From a checkpoint of a small transformer trained on Wikipedia: 3711 steps.
Each number is 128 + 24 x the weight over its row's rms, rounded and kept within 0 to 255. Layers, rows and columns count from 0. Numbers have three digits each. The size before them is the row's rms in percent of the matrix's.

# up: layer 9 MLP up, 1280x320, rms 0.0683, rows 69-248, columns 128-159
# down: layer 9 MLP down (transposed), 1280x320, rms 0.0598, rows 69-248, columns 128-159
up69 101:135128061123154093128110097133151185153063110098111133101144126125125122169125127096146148175146
down69 104:127180131091134146132114103171124145121138097165114118116146168107122161115110105112141133128129
up70 095:082080176114128093157123096156159123177140108112098127133131132111125132079119159117096150105146
down70 098:157142110136112136154110098167110131114115146148149175139100182113104110113079104133128105127156
up71 110:158094112148147122134116170121130097106116147146108141102157126134113121163090130106130131123113
down71 112:125080147139155123119114132150166121086107152108118121149123101168136139149124134095141153150092
up72 092:103140151149135121135139122131201121111114164144147096133146135116146118126081125153167110131143
down72 090:135119094105116133138151151119121121171141141117106133156163093151127129203125147140163128098116
up73 121:101118159145084104135124135096128171147113111149117131146151147125097169125115143151132127129120
down73 109:148113116112157103119117174137111154093123064110150115124116139177130134124127121121108157123119
up74 095:128094180135097123073126119114141121156119088110086113123150116104126141099144152134094132127141
down74 091:159148099138057083185142163184103134141149131128145122131148151134134173111096154084158126137110
up75 100:118185117147120148135116121115131112125146143081110123149134117117122116145122128125207129127114
down75 097:141159125161120106134109100129107121106112141128121135121160117154121103134116131133085120133141
up76 097:073110162187134143127158131114152175137126104133142092104136102125141089106138151108175142117099
down76 099:153122059105116164140164101146148134126117122140155129126119113116126122146096157132117143118132
up77 093:102077038156115114141150091123133156171090129146121130125108153145096111107100142127109116112163
down77 088:104165123127118135083146126121081131145148184118118160094168111118134129156114139121143163132080
up78 096:157107095113160140121152103098110112136128077144062091152166127128156119154133147177099136134156
down78 096:141105148132119108129085105109103146132087110136134103159087129140156098140119089100202118108141
up79 092:145102151154128135134108076147143118156090122107112148148117153114132114137143125115136184120166
down79 095:179121144166141145167136095152117110146132127084151140139108132092178119142148115124097132152129
up80 093:139110144106105163135061102123162137126100131140135140148157123165104135117101161080113099120068
down80 096:155125148122145097119071108109126159147131109125105086152134158153102113170132123123154114153114
up81 093:117169182124128141120102175130150105142109160126119089102151169134119137130101122140121163104119
down81 092:172104127137110127167155117104093147110110126150161123098140137122140099124122203147146086132167
up82 099:152158155117123110166069108121130138167133141084084123135114112171127100133110136141133114128102
down82 097:142129107149129162135155145099106166147114117141131126095166137109123156076143085086104123135076
up83 110:136118146137136149132152117098127169142121104133121088157141124122123137100096137123111130122130
down83 102:182126176147142150114102144115106171119125176091144096154111126155153110145115078124137128137101
up84 104:149100155138117120165140130124136131165124123150096124093117131077139151141158111146117137117142
down84 108:140109124154128109101109130098124130120154135154114126152086145087107172098150119144102145098158
up85 098:094106119178118119155116175124189137118131121103133146107156137081146136126102097103123170150139
down85 101:086109106158117142123162164103136112154138113139104155104163140166139143149118113124122136140144
up86 112:128110125121147104139157103148133150153125104118135139097123095091157095093139150063128080159118
down86 111:089125078113153149112149136141138107115114176154110128127096104178159093119120127126123128139130
up87 108:094111105180125149134125111126149164180081089161097127131163132154060127079160083088138062114113
down87 111:141129167145123095145127144101119115138145133132160136075135159112118103138134150123123135147183
up88 103:130077088113112121152132117111125113127147112116114120098110111103087166107141150136140099122183
down88 102:100129118126150112186155123164115093112134113142153121109134110131120140141082170123128121101129
up89 087:121167167110120152139144114094148144152102128120127159149111125097095192129148084117134090078134
down89 087:117095086176128130081157122152179145139126083116127092132120153124133093152071105113096184124124
up90 117:122058151143110101126133125137161151202113141177120093126177139159123110109145144132111089149167
down90 107:160101162089116146118155117143102112154167138112135099102101131132122153129111166151149083133134
up91 105:096103142150123155116104128120128101135128152125103080147187137127121105123130121114115149121116
down91 108:103157135140117143088162172150157140144128140127146103177133156102145139142158112113107151136078
up92 101:080124076158155119196095129094118205168104148115126112082116155121134090121149130115130119170154
down92 102:133130106129138151082114085170117094119172132117122109099078118117123128114150140155130139165144
up93 107:139148106153050131146146147108124100150120168123091107146108112093111122104126140107148156109121
down93 110:135137118163090110107113151130110167084098130135164107119101129161128098105152130083096097120167
up94 103:137102140114126114117124096144128141155125135117117128146145085128140137146078145147123148151131
down94 104:111146143125141142137141167094106116124155088130164117143135135115112128145097126094164093090183
up95 100:095142095161143147096136119137145126129108110113092138105144127137140139133130173077109125099094
down95 103:155137168112134140100116114138139121155149096105104108130136170129140168137143094153147130108145
up96 109:148087135165136123135130119122167119144135165139093100123133151137157138088134150149165085125142
down96 108:131136137092149133126156126158127117094143129110134160136124121115129130157126186109129136164118
up97 098:137098136101134134130121152142151102124143114130146153095162072158109096134100102128162118129123
down97 100:132159140133134138142111114140112149073109129106132135135148062071156141135069101150147117120136
up98 097:118139120141132104134102131155122162098127134117120170084090115110112154131080151121102109131142
down98 097:153085124158100130159111168141104118110089171151150123115119138128167129157106168148133116129109
up99 103:104145099127133133115103122161132123136136138141142138159145159166125182149101140135171122123154
down99 104:141135103136115140128107151163125103095093055134114142125167154148124115117088121125089123136144
up100 100:138098137111111128141115082125151143122085092115138112154116121118065149136129137115148140120121
down100 100:129128118115131144137145145166146131107124107137108117133128138153151119136132156102110151146076
up101 100:111138121148117110147130136135142128137138139090090117121126100120144120132110169153140131067109
down101 113:134145132114153094169093125113105086102104134130130150185139122137096115134190125136149160146146
up102 109:121131125123115115131145075110113172167123147143119133135190092095132150120107121124108122117147
down102 108:106148146141109116089157120164158134142108124083158153133147092129166130133131169152149111134136
up103 098:094111115163138114141147162137134167152112116117145140117136109114145127135105145161127122169107
down103 101:090126108128164140104109113121080151094128189154103137151134106134111149153112112129098104135127
up104 092:144120071126133152106128129114144127118145106153105141114137155153171120118150127109101109137129
down104 087:109152167131127096137150154114130118130105122134155110145118104075100127140145159126171111123105
up105 092:146092127124146143134101103146156120137130127155090144127094131137090126153098150080156123152136
down105 100:154105148122158134116133126161148110116106097172131136089127108110143114125112142139113145128115
up106 101:140143143115098102112109092110114106136122118153097118124125114168139137161132120085165150094094
down106 110:174123082145138112137141134101140143141171149131110102090117127127136098172113167084158155125105
up107 109:148111149140127163111099158125120148138091113166110136117146110169140119101140139088150073123135
down107 113:163079125067140136139116114164126159140129098147140150084104132141146120120162158075121115106139
up108 105:156141113149118130189157112111162173115072197131104120123133125116092117126085187128102147102205
down108 105:105138123098101119165154141114122067081100170122097127105156130149100096119119095115140113120074
up109 111:142116112152153124123154160128113173200102130149156161127186117143111145081109133120130123133146
down109 108:110101130145125173131187125112074118146138150151079140145124145137142146125132129112123157122112
up110 107:168149109189142142142132143109141136128049142122095114153090127148118108110099102131120126143150
down110 105:150181127172147097137139111162155100112107183096157128128105096113122126146143087163106113133128
up111 085:176092147129071157122144110132137108122081094184135098101136149167127123140128090135157098102090
down111 081:115077129119131116149137157098154107109144151171119124127162110134161153133127128120101136130137
up112 107:128116132147105124107126148129143106160145108126091118095136145161099133154064116124146157147117
down112 102:123147111138151103104070124151151146131129099138164119151155108158109110147099101165117128127129
up113 102:120136143141100142190149132110140157172101114135109073133189120094125127105113159127134145132085
down113 108:132131108102133180121099134143139129167122078133082106116137147160107151133060119174120159139118
up114 100:138133098159135124155151105130140171119108110154104153186112140129111124153133107101132130078096
down114 101:131114120121156159109160152107126121120177110158126127126174156140066117115150126135143123169105
up115 101:099124104193125134114094135107119144146120168155117138137127141185149131129164118123119164094138
down115 097:136133105097179108119151145154129118149142148122126125118132140138105128120183184176122151117130
up116 090:154097137127169113108189065088117145125133063136112165135146083087135109077107137111137105134111
down116 088:136102148131133075127142100150111138131112173157162130128097140151169126128099102141155069091156
up117 096:111105137139100151162191113123134129171085141112075101126148132086188117141107148140105160157121
down117 100:124137167124122122117134137110157134114117117163127136125179125133084163123142128112107133125139
up118 102:126126126131138110107132120117154114122132128178129173121151142119158151084124130146134159129112
down118 101:077147135122143137163083128165152121102125172144161125062125165130124131138096112132110138144105
up119 105:143092111142085126139145132124116136129101131155081092121115139126127126121119142133152138131121
down119 102:134095085134107123122155178139154104115135154120125114158099156135102182171120167126155157117095
up120 099:163115050154115127139157131122129141176103093187079120142175156116155143131154147162119140157123
down120 103:201097160154108099143080161139066172092104154153087091145097158152106161135165133133154098165105
up121 095:080111106102094150138147115110170124137069133165088090139130128130098110145114149113145150109160
down121 097:102107132135124163160133139131102146145107130132138111082112126142114113140122135155083143151141
up122 092:134153155153157150107152127091145120184116143148138137092094135130119163125142150146159165081077
down122 089:131139111111118129120128116176118090089126113131130119143117093117091106136145069129099096153157
up123 095:117152176155129167111125102124151159113128126095136159125175066159125152123164116081139149109146
down123 096:132135086138126117122168123129116155091116126152113062084112144102129112140113119142104101125128
up124 115:144099125140123113109108116117153112176164080137128126116125136130133129093139121115121106099127
down124 102:152124111154128111137169123133153148111103087119144130122151140200160133129149166090100162121143
up125 100:118178118109115163130107141128150129131094152127123110125151188104106167130107163155102130087072
down125 101:109121095143144162141100131137126153165090102144118133089160093120078101162113136109105105127106
up126 093:105111128138136159134125153089142144124098169138122094127128148142130132143138095114122142128154
down126 097:114156105099120134131187110180104099129138142121099136144100134143072121117151133157128123136109
up127 098:116147138109124099115134123119110135119092158103130066126106106128168102126125133117131134104111
down127 100:125113155169139187139121103135181102113115157046079088123115120108163126140141110137121125122145
up128 099:132092158174107099161135143092151158146121166116114104158158098121173118158129160119139191136145
down128 102:147093067134067133079135122142155100156138126096134101154142111121126140116120151128152129126129
up129 089:143135095150078112127126076124141161176141092110144113114111146152118135106160133146141142125135
down129 085:079118165159139151120105156126134094086133130121100160109084134122122108135144091143103126126117
up130 104:134114132113123115135156127119189165162108134151088118112146134131130144076122144082117139127090
down130 097:164120141143115102089095127179124112113116106144151163154122151118117098171167100120120147149133
up131 094:150144129111160124121144123119186122153108116094159087144145117139160151137149185155149169086152
down131 094:099140148101081086141124153164100154115110140167114139125145133153153148118118133138103075139093
up132 103:127155125175163157123126147116155152137147111099109143141164089142102141151102136110099171129160
down132 108:128172110138153119138136144131158136099128133111092124099146111178159157124107084186126133127169
up133 103:130152112170097167128112116132143108151118101152100122078129112103109168142092138098169119138145
down133 108:150083136122153121112135103138175135138141164166130148166093152130138102142147164105075143158087
up134 099:136122112110143136088147112126137158117130149143106159152206098133166165151114137098111086155140
down134 097:137163103156115176145138147150156153120152140141128149128142136152135131138081127166127127091131
up135 096:145109159138119136136131138104148165137110095136144091123109142128107129122104148160172116122122
down135 098:146117105109134144099107102124155135126089160114147096132165119111144152138118123129128096121134
up136 102:129058132118125171098132138127151130120116137105125096152127129125121103130116140139135165137099
down136 099:137134132176151101176133173155120142140142094095068105171126132137145122100143095178108132106111
up137 099:169125144144108160163119105137140143158096130135118137144167156108115152124154132144159123109121
down137 095:158098109141161125165127144125166191143127077121182134088131094116154145119138131099156121117109
up138 108:108113118128147128149101096133177123119124121132089129120130109127103135163124150073137108104112
down138 111:168121110098134090160114168119110118119141127156131103169097131118141128112092132130086136135146
up139 094:105125167150138166146121104136159157185090123162100131086149144121141154131161125122142124129131
down139 093:132106146097107126101107157160094115107124187101182131093088100138147135128151120096118140135110
up140 108:137128131131119158129107108144155144151106157118078105106133103098130104076096152123141136079137
down140 109:152124103110159165104093098130126149133125118071097164092071134123072136185129096130157131129143
up141 099:145094103135099144151153124128135126153126121141139099137172114115124108088136131124129143110092
down141 097:122148156135151086111117133118161123141183184122138112119090144164147093139114119131135176111092
up142 085:093133140135070129130138102123128142122106117155136121150110117108111161106155088064134108113104
down142 083:161138136132144125136154125110129120136132141139081110163175116164167095128162144131148139109143
up143 109:128154126102058115137138116114153136141122077133117100090152117146129140142132192141157150121128
down143 109:112159130141090145135103110157158096174117113143116138091151138159153088113133093101106139120107
up144 096:143144169140133157161140120132149090158134116137135130117134170121146093143123121129146122141156
down144 094:104102109137140121133126138136131150129113139111094133135123119131108126117123126140096131100114
up145 096:145094131107097111193098122147150166139104120123128142154172090093079131139151127108140114143187
down145 095:154138151123128212143126094109112104100116147095115167135146102123116127135166082169105158132092
up146 092:163150125170133137163115132137139102134106116108153135133162164143138126136142164137120131109099
down146 094:090133156180166128129083134162139157128105107119123091136140147168089138140154114145117115117115
up147 099:138127111134099145121155139139181109178122118149134114143120170094130125111146140136131128108128
down147 101:109125134087172146100094090124125171091142128147143141153136096154088121141125129151148099092116
up148 098:138100158146084147144117165119134169148094138113110093138120151132139142151161137117092103146121
down148 103:132129137117134115126146170093126154145110121106098138084113096178109127112173148136089123119112
up149 118:108085112106144174153118095128121116153085132127118114121158109132097158124112176123139093119167
down149 117:108110108110145150099111131159145078139118124104149130163121120168132101125144122124154147137138
up150 092:131132116138107128151130135130134138126111142127116130134128093139143138116122123103164109084177
down150 094:145120110082121097134135101149106108109093151144114130141112149119137128102112139096116134113130
up151 107:119079123142072140130137153113117136131123144140104143133119133113138155124127114130167100139132
down151 104:100135155107106124123118095153136143164121111099145132112100152124092143117148103110143087130137
up152 103:128131105130095115122156121141119142118157102179120177124145124102158124159099128169118071120120
down152 105:138122114096127159121142147094157120185126148096115148158128139096124143142127096133149130120111
up153 100:139101111132126113118141130094110085138151096090113127082135132101136121166150149065123082148130
down153 100:133145129143137158161135111149117119078098145106134100144113133108109077134134097146153148117087
up154 095:110104151119141123121154124128126127152090082143082119130149136092124143119131137161146117168091
down154 099:102154164129131146151073093115153164122158149128149148115113112148156128130106125075129086073158
up155 092:118136157136142120113133144114113078134153090125095124095139171140125171149137117167074165123111
down155 089:099092140131134146129139110076142166094102147131137126121140131123110113121148161103205111143159
up156 103:145105139135106138108136128107181155140124138114149137116165151123113156086144133111090113094133
down156 103:153141100119146116111135178150119155128126122118121122099136135164136103144109097124135117121119
up157 091:183126120145177111134152118133145166191065115135085116111113145143085095139087109133118148103142
down157 089:123093145111108121094110099151126138124153112104167142143149131142153147105120121108127139146130
up158 093:146115155129123101098142145130132117133147105135149155127073134168116124122124160128095124146076
down158 093:136152143113132138111143099128103092119141166085137158145134137098141102089115092128144126132142
up159 097:154114126139089133106123091139180150144135111155089138105115152102137152103110173129104127116128
down159 100:133141140097126139121100151233156117144110100146134187105108111169166128152134105090134140148163
up160 114:129157099117101156127139150137139138158109107155073107103116129104158147116111123118133146145144
down160 125:117130161144101161093104188122158140152099131159092129101104141143138184156122114118089134165133
up161 096:150154119153142162162123121149155104133106124133099127132120117089101120120138097106086168129150
down161 086:121115122146118126168153116129137191131116146130157118127092100158126124107139152141121102115123
up162 103:126143067136132146100097127101112110160140118113129131158134145111167119150109149099097110137094
down162 103:079153198126080159142145092138109170133131102115168065111114104079107154143165171152131147121129
up163 109:148101154113095124100142097149164110164123108205098093093102168118128135124131154120111116135127
down163 108:144138110124149115123087137164118093101137121116125120148122155115085127163134136112087129097127
up164 114:149082142106098122119106136123149102144136126140134087158153099138132152102136134079121149137155
down164 109:148091127135096111146129103136107122125112055110152156121122114140117147131133135138154170128139
up165 098:110120136135117104167119097136125107163123080157125128113172119098151151135148171105159150129136
down165 099:133142165107146128136135107136143151133101184109145141161167133137106117161153086122141121144118
up166 102:126075146124162159152134107117194209180120128093102125139148165108144117077114131082140164116102
down166 102:164141122156154121153163115127140174146111141120115132110115168124113151095130118134081149105103
up167 098:142121132126105169147156129120148104130142100114095102120125157100128149133092124176132141122124
down167 103:124168146183144143104106104134127172164145110109117136109078152135147147099149172083136143121135
up168 091:142121101138141156103156094120126140166158105083110141109148119118133137159137103042128152135139
down168 092:115103165133107138157090175130162126118112103168144101119136098113130148139093151185129127131136
up169 122:182122089126097130107093117109168148196113113151112091177189137142125093103125145111116131115057
down169 118:133144129108147098109103129099161144140112134093155152147170086110104112115126106115143116117103
up170 118:150162119124122112099170105111150193136154170155115087103103116110107132125129168125143129093081
down170 110:145155151139118142098115099129097127113183144178133129117154130153119159137116115140129109122108
up171 096:097102137143112096155115093138139108124147075093107061112109134107128171136151139164137112138124
down171 092:115113140125099133124135130151129166113101115124150181120124144127105116109139105078105105130113
up172 093:087157131137115125145180137149151193123105107135147129113142104115100123165138137101165130121098
down172 095:144120172126132141132149146147071125152173145142146112147134151165181143131149129093088129159129
up173 105:113106099093090167156150123134179127119148110132131120145133125115091135139126135101166150081148
down173 104:105114123124095170143159119127135186116152101146138134109123083114119118109132152135132119126139
up174 095:069111187134156121106176102111120119122139146121139103132144077124164094155144108098127163109107
down174 091:144098089117132169148152118197142127114092146140136096118146149121112146097094172115116125105155
up175 094:138150123183125143137081096088131126128109139151124128088122150154136123098132142091139110128154
down175 096:086119109138106121122095123137127103119111173136090168146138117129105065151104106143136165128107
up176 098:126093119118096119120115131119141154159149076119146144103129133122144166117140095125155113112146
down176 097:103146145107122140124116069103116137126101166113138160186148111158129108100152079107167112113103
up177 098:146122138152110139138154140119137144112130113117113130084136121128126156142114110138120133127107
down177 100:101159081079142157145129094115127137118142128107108153128122135175132135138157094159144123139131
up178 112:137071151130137105162150138135133150173150092143110155110152119133128160094105125122156104125159
down178 102:086129151129154120155178074127140112110153120113120088065095160071134143129137150162134105135110
up179 100:096124129167128121139124117132133136113130102115137133125144144099158106114087158105145071118165
down179 100:097076098097153099135159166123155100142118139130163129167122110071161118132137140137130124120089
up180 087:116108159122101108120179078098126141151153095158118144147192125127151143119110143122139113126151
down180 088:157123132154123133113101118136098136135124144140097177127138148127104173145130136126142116122138
up181 112:156154128136125121089088119139145111153089126145125097113130106134107137062102120144157103106126
down181 110:140175170124196151133132138139138151146069114140111143134172145162099157103123117125141109154193
up182 084:154124102124127130126153121126120104119153131126113164113156157082133134119082185141117135146135
down182 087:126153104167122163077156151124135142147113145138125150138128121134167116167113069111120147139129
up183 107:116120095103139104110125091128124170114144106150156129122123122153102082106169174078141131154113
down183 102:117142159111151136113117178136105149122191120143134134133135109157155143112174081147122143143130
up184 116:105090133129115101140160128088150179151136145152081147109142128161134152101085124119124101156136
down184 111:154155117138138130103139109134142148123082146141127151115120111138118139138119133126123129155126
up185 088:139109130138148103095145141119115093105140084136139169115114117146128142116122107093169131130115
down185 085:130105144089145150170103119128167119118129108133146120130118138109103146141122126192112154101118
up186 095:118180111143125123141084147139139073129123145125119126135116147146158126150147183144166118115155
down186 097:137127121115128137125117110129118110134131131138116199162117142130180160104143131096091134133100
up187 097:093133156168114124131129127119136126149130178133146085106137054150155181140101101132116131127188
down187 099:144148125097102138123142127146135117083129158155121143154164088118130117135117150151115151135135
up188 103:153131169157100121176131152127133144100110147126091083128154132092125150106115118119099131129133
down188 102:147159117095145119067147122123137105091161121099128150134120139176131131134131080107130135143134
up189 090:139121095124171102142103105141191167170083107154119110128100122141129156133094122157162164115133
down189 093:144130153112105084124136160162123084114159139149132151122133147100136121154135159109119128115136
up190 090:137100118108164113126116122113128139124159101124128123134146130124161123134073157097204128151139
down190 090:139157132155121125110127139069135110113128172115104121163116135141152115133129103118136129138086
up191 120:116156127144102124098156088100151176163145111134094146169142154103107164165110141103094123100117
down191 111:102143114179130089127120150118147144174088167082192133103154109153112147129137113126118174107138
up192 095:128153112126145100100104151111102104123100144138112146142102140163119082145120130154129157102104
down192 095:127122145164115163154165107151136161148137144119144105154120119106114145118135127133140098152151
up193 103:116123158163129133135129121134119149185115129140130112142125114132143108117087156102092131116122
down193 102:136113119129096113137159136128128128168130107126164128152128133097146117150093157154142162123144
up194 115:116170144127130137122145118115118147144131157176113123109119148097123134141076135166079112112144
down194 111:123130109136136122121121124134097091108101117134071132114143110085119116129104157148182132130164
up195 097:106120126125076122155162118087151161153137131165109077117134087141099108121130127131145094117149
down195 098:143166145106137145163128099111089136103087110148132127151117128168109113155119106118147120167105
up196 129:118104157127136116109102149132132156128109133119119119124150175131147154157141119130130144094098
down196 122:120125146136118120132134111114168088110115099120103166144160120086135120090118116131110161126137
up197 107:107129108109131144135101132120143122135115106104097135106117102138164184137131147080129174122157
down197 107:147159134126141138102140162155138106135117120162139113183124124143170132137111148136166170118083
up198 111:145163138169125138159100138172133103180117145160151119087125160115106154099111108121175095134145
down198 098:177115192116122124104103115091153091129162142124182120128139128177117123113171117112150102150144
up199 085:097125128141122126130148114104116134127130137108105129186199124141049128111161098136081111123135
down199 088:154136164129115094145121155126142077152125110097101106129127104123171085165103137116161121143125
up200 095:097149152170110130144125102115149123117102120127104100170104160106123137096111144181142053095169
down200 094:158113153105142123105123141105131121170151117126130164089177080136135130132136099102152133108118
up201 096:170131151153136147160116133140170133106124138111155134161138128145084157154143150146159182121133
down201 097:094153147119097077161154143155130150096117114169116098140103108126147150105120086094124165116120
up202 101:123142083125108164121173070122154149126148136103123142127156133120099129134137164131121107130140
down202 097:143108097138103112115109158152116107107143114108151140134100108114160147120130111147158137136112
up203 091:129130098117131159115145115140188136147150103127096113155139141132140117131135119190113096153129
down203 091:154141130128134130101119143111153121145118155105136113138129140132096142134098100097128110119134
up204 096:134101105108135122107141157135129171143079126141101161137145118124114132107115174113114147112103
down204 098:140163155104117121150125134181126094118146108150084109085111154101136120149149093127143140127154
up205 106:126150165134121169143107118142144094159107114144125120116145125090149109153092156125151133118106
down205 107:151121128150156101143115122119161158110148129135134134107155125119139154108141123137143133110161
up206 084:147129149101170134113156151108139133122133116130085132166136104127136171115145150097111096179135
down206 084:114121142174144117157131164117155102130100120097147142101091157105101121168131109158133133124127
up207 096:125135119147135145181162153116186094165128116111118108145132102141143081129113113132140134131108
down207 098:087118108092119150127105126110112152115090169104128151106099119127106130112113099092095132167109
up208 107:096145142154085164150110101136137126183130102117099126121124107127097176108129154149153066109135
down208 108:123145143098148149151124137161083108154119122111100147126083117183147140194139097176137079142133
up209 103:132140140154074100108190118094137160149108131117117151136126100144141099101073147101111104138140
down209 099:153117158122106107094113119111145138125113128099133156136089120155096145100110139120123128101129
up210 093:129122110130105123136154135094125102105102174142139076117136109116100167147101182115095148156115
down210 092:112086173134104131128127143086156143156128131156104100150149129153136112114118128132104120135116
up211 110:103122120203128198186133143140182161168104126123154135143168129122142095118124110137151114078148
down211 106:131113119059102063112133119091138121116144164141090125122113166121147138113139137122139151172111
up212 108:159127092122095105152118150113142146158120156160095108104155177070081157094132161138117134107120
down212 105:135111130140152119153096143141114152112097143143126122100139132145151135113156133107099112113109
up213 094:113095107143086128116123115115141146108112154099104108092136182090170119110128181130157157114121
down213 096:115159141105130115062140115113164130113124118120170124144122133100172094113090070071205106158099
up214 103:080145141177112118135137170127103189152142164117145104137120130101163135096181140165132083105155
down214 103:115124110175114153129108131134132165137147116111104090154125087119132112131129119169132115160091
up215 095:123102154143097110147161142151111145135139150106117133158170127091164156139127180143153117114113
down215 098:128114187173153109113112131125132152147135107111130117132111134136137125150122095117166110153112
up216 098:113118138123126145134129065115117165117143125112096146089113114121152161184111157142150178094171
down216 097:108112132142155082120138124148135150131096090143147092125084120143110137098119095142109110161150
up217 101:096126140106140136082138063103182132136142105091124145181115141170123090155117110121095124126145
down217 100:136145150106090128096170124159110158134132126117121145135115097126159137129106105132171133153155
up218 109:154091120180141113167128166119141172150061168132096117166158158109132119130092102158152150136146
down218 107:145119125144141156136151085123126122101191133126114114114141166131146133132103155135138089113171
up219 095:106120155145131116192149132121133168153123122150100089121167149103136138100080134175180138128113
down219 093:165096078153134123133150117136137116110153126159148088142122118147108112149121129108082125099158
up220 092:108087113136141098093123135130147140128098156131152167119131063143134121112119090120111188158104
down220 096:137139133101153130113128146128087151154129146131136165120116099132165083104118124106096144130098
up221 096:068114166142111146137123128146142112124117130127113131102159142111128160089131141130122127111112
down221 097:092151114112148122095111140140120144122080116119074106147165121144085168127109140158123126133158
up222 097:142134156136089134126117102112152181144113097102107142102109170125146163152113164123172128135109
down222 097:166123117104103142134129073130137182126126115107113122153098119099171137132141154144124149118184
up223 100:120110145148089171128129093106101175145133114138119138132148115092110147171113102105127089120148
down223 099:111137142131099105154188117095130125129110102105134122094096144129147125099117123118093136118155
up224 114:151106145157110168129146093144144128143122094112136153075117153085166103143123136128152113080127
down224 116:131126154106138124114142138131057051122108142160178186119082145115146135118162089143152128108116
up225 098:135115169119110128131129161119136082129168095167102143166171111156109113166137105107112130128130
down225 098:142142157127124152122084095140105152117125183130151102132189101167131134113125138143160135070144
up226 091:105122071163102132066147084152135155127093073150106115136101109134083133131141129145166153090097
down226 092:132169113087120168189100139146117090095137166119141138102112096164135127135102157156109141155115
up227 102:130144147145135156145163141121124105152141130114121112120128132078121155124093145132131152151155
down227 100:174169122129164133151135136139131103105127147086156125182125148135105181150128085109148137142150
up228 095:111131128171101124130087118131205127132113105113141142132123144115101120072148168153155140124091
down228 095:156098119121089121161135116158128137162147128149119100126107107112131095143086127144119069142099
up229 097:170134132151134166121125110168134154201150135137117125160139095114130142168100104121156117141126
down229 100:098133128118105132120121128121124128092062144115145178156129123134127130098126138100136128175088
up230 104:144117125122132113126113122130119142180132121136108112136130128147097109135105152129098139136131
down230 108:105143117115111120141114139116084124135122131088142090162149117138156126116160103132157138133144
up231 096:147095133114107152143150114137191189193106149120088098106135184110145149128118100142098129088117
down231 097:155118087110134134128098106148161129129118112105113132166153123123157071131121141183152092140173
up232 086:125120148145144117137140146100142113119148128134107160145147088121117128174174100138143154136103
down232 084:136169110094163095144155116123144098147108153112142090106133172171118116116111128124151093090093
up233 083:094131192159130134143135121145101153130119155108147106133176089104169123104167174128157065132133
down233 079:164125079107117140106134114141175125173097142182101108147124137109096104160108112144115138111125
up234 096:090158125129117142171110147134117152132056133162115130136125144131146126088098156154148147111129
down234 097:164114116141152153108171135120131157125103126122107138136101138130111108117116125091123121092110
up235 095:123116132137092105137106120127154156157143137169094151134209133119127120110147114070142141093137
down235 099:096124156130142156160128176124109082115150106105132122142121075107113069140144119159145129151111
up236 101:118126142127103159130119107116125108144132088130081116174136124163121161151115131164121135151080
down236 101:144141112103146133115150121123115142085137075097101114138148136145150112124158129123120121104153
up237 109:128097074131136163134121157118141160197092095148088061112129104118118169165155125150129127150143
down237 106:198165148065119090167123156139117129158089135127159088108158157126132102124140146135132132106118
up238 089:099125130091130152148152126101130120141074091148073103132173135109143143139063103157150113096128
down238 089:103134155147150154155172108166133086098154119118152118125106138157136116161167146166130135164162
up239 102:115122122123115092085089116106146115133122140122110104080157137131107139117102125113153134082154
down239 102:151151093103133158134183086108154107156149110147092137095084101129133050124108158116151053136106
up240 103:131127130099121111100119104133153179154089168130125122126152111124132147122133123145176132113140
down240 095:104127101185124134135094122120174145099136159133149132100149142112144130155136143116149119135092
up241 087:110089135123126138109140110071140168167160153135126138116122161098092128150102127124124109108143
down241 078:153163123148124105081060126153134130115102118138115146136073120125161094182121137137137124108156
up242 105:153079148147079163142098160138146122134160120138152147095102139117147171138149146138142145137146
down242 107:130117158120103120153137141140081141113115135142108121138117085118127107137101137129073110156097
up243 107:145111089157097118124109117099155120108071107123118111081124145126110115161087127111145100110101
down243 106:099128118141127098109126124139154150143101152109130090169100117165128079136172108111131124101130
up244 090:167182124126115109097114099141136127135134132129123131051155142142135164126118150127134141132104
down244 092:128156136160109100114112154109127106092154103186109154156146144102165134120143071126122125097169
up245 104:123101136160122088109165136122129113085142175151053135093116143099151155171125154110167151117111
down245 103:120142133110047099027131150088105165108133118150117097133122106090146155141140086159136132111103
up246 113:149109148163112143115097176101129140159114163138106125134130135113141162107154144100150112158143
down246 109:141102074159143129095073142139115129161142136095119108123091096140136127128171114134135120144097
up247 087:112127100117144148143175102096118099133097142102130113160151137089140156113087100149136144175142
down247 086:152134127141113044143079134128144130164172115114067082123140148100142151116143111127146133099126
up248 086:101128115134117107121119121120139134138124121131138113150137126111137085163141120149144118113115
down248 086:154179166150154136168146115142101132130107160136133190107107154110124134162098160121127096139154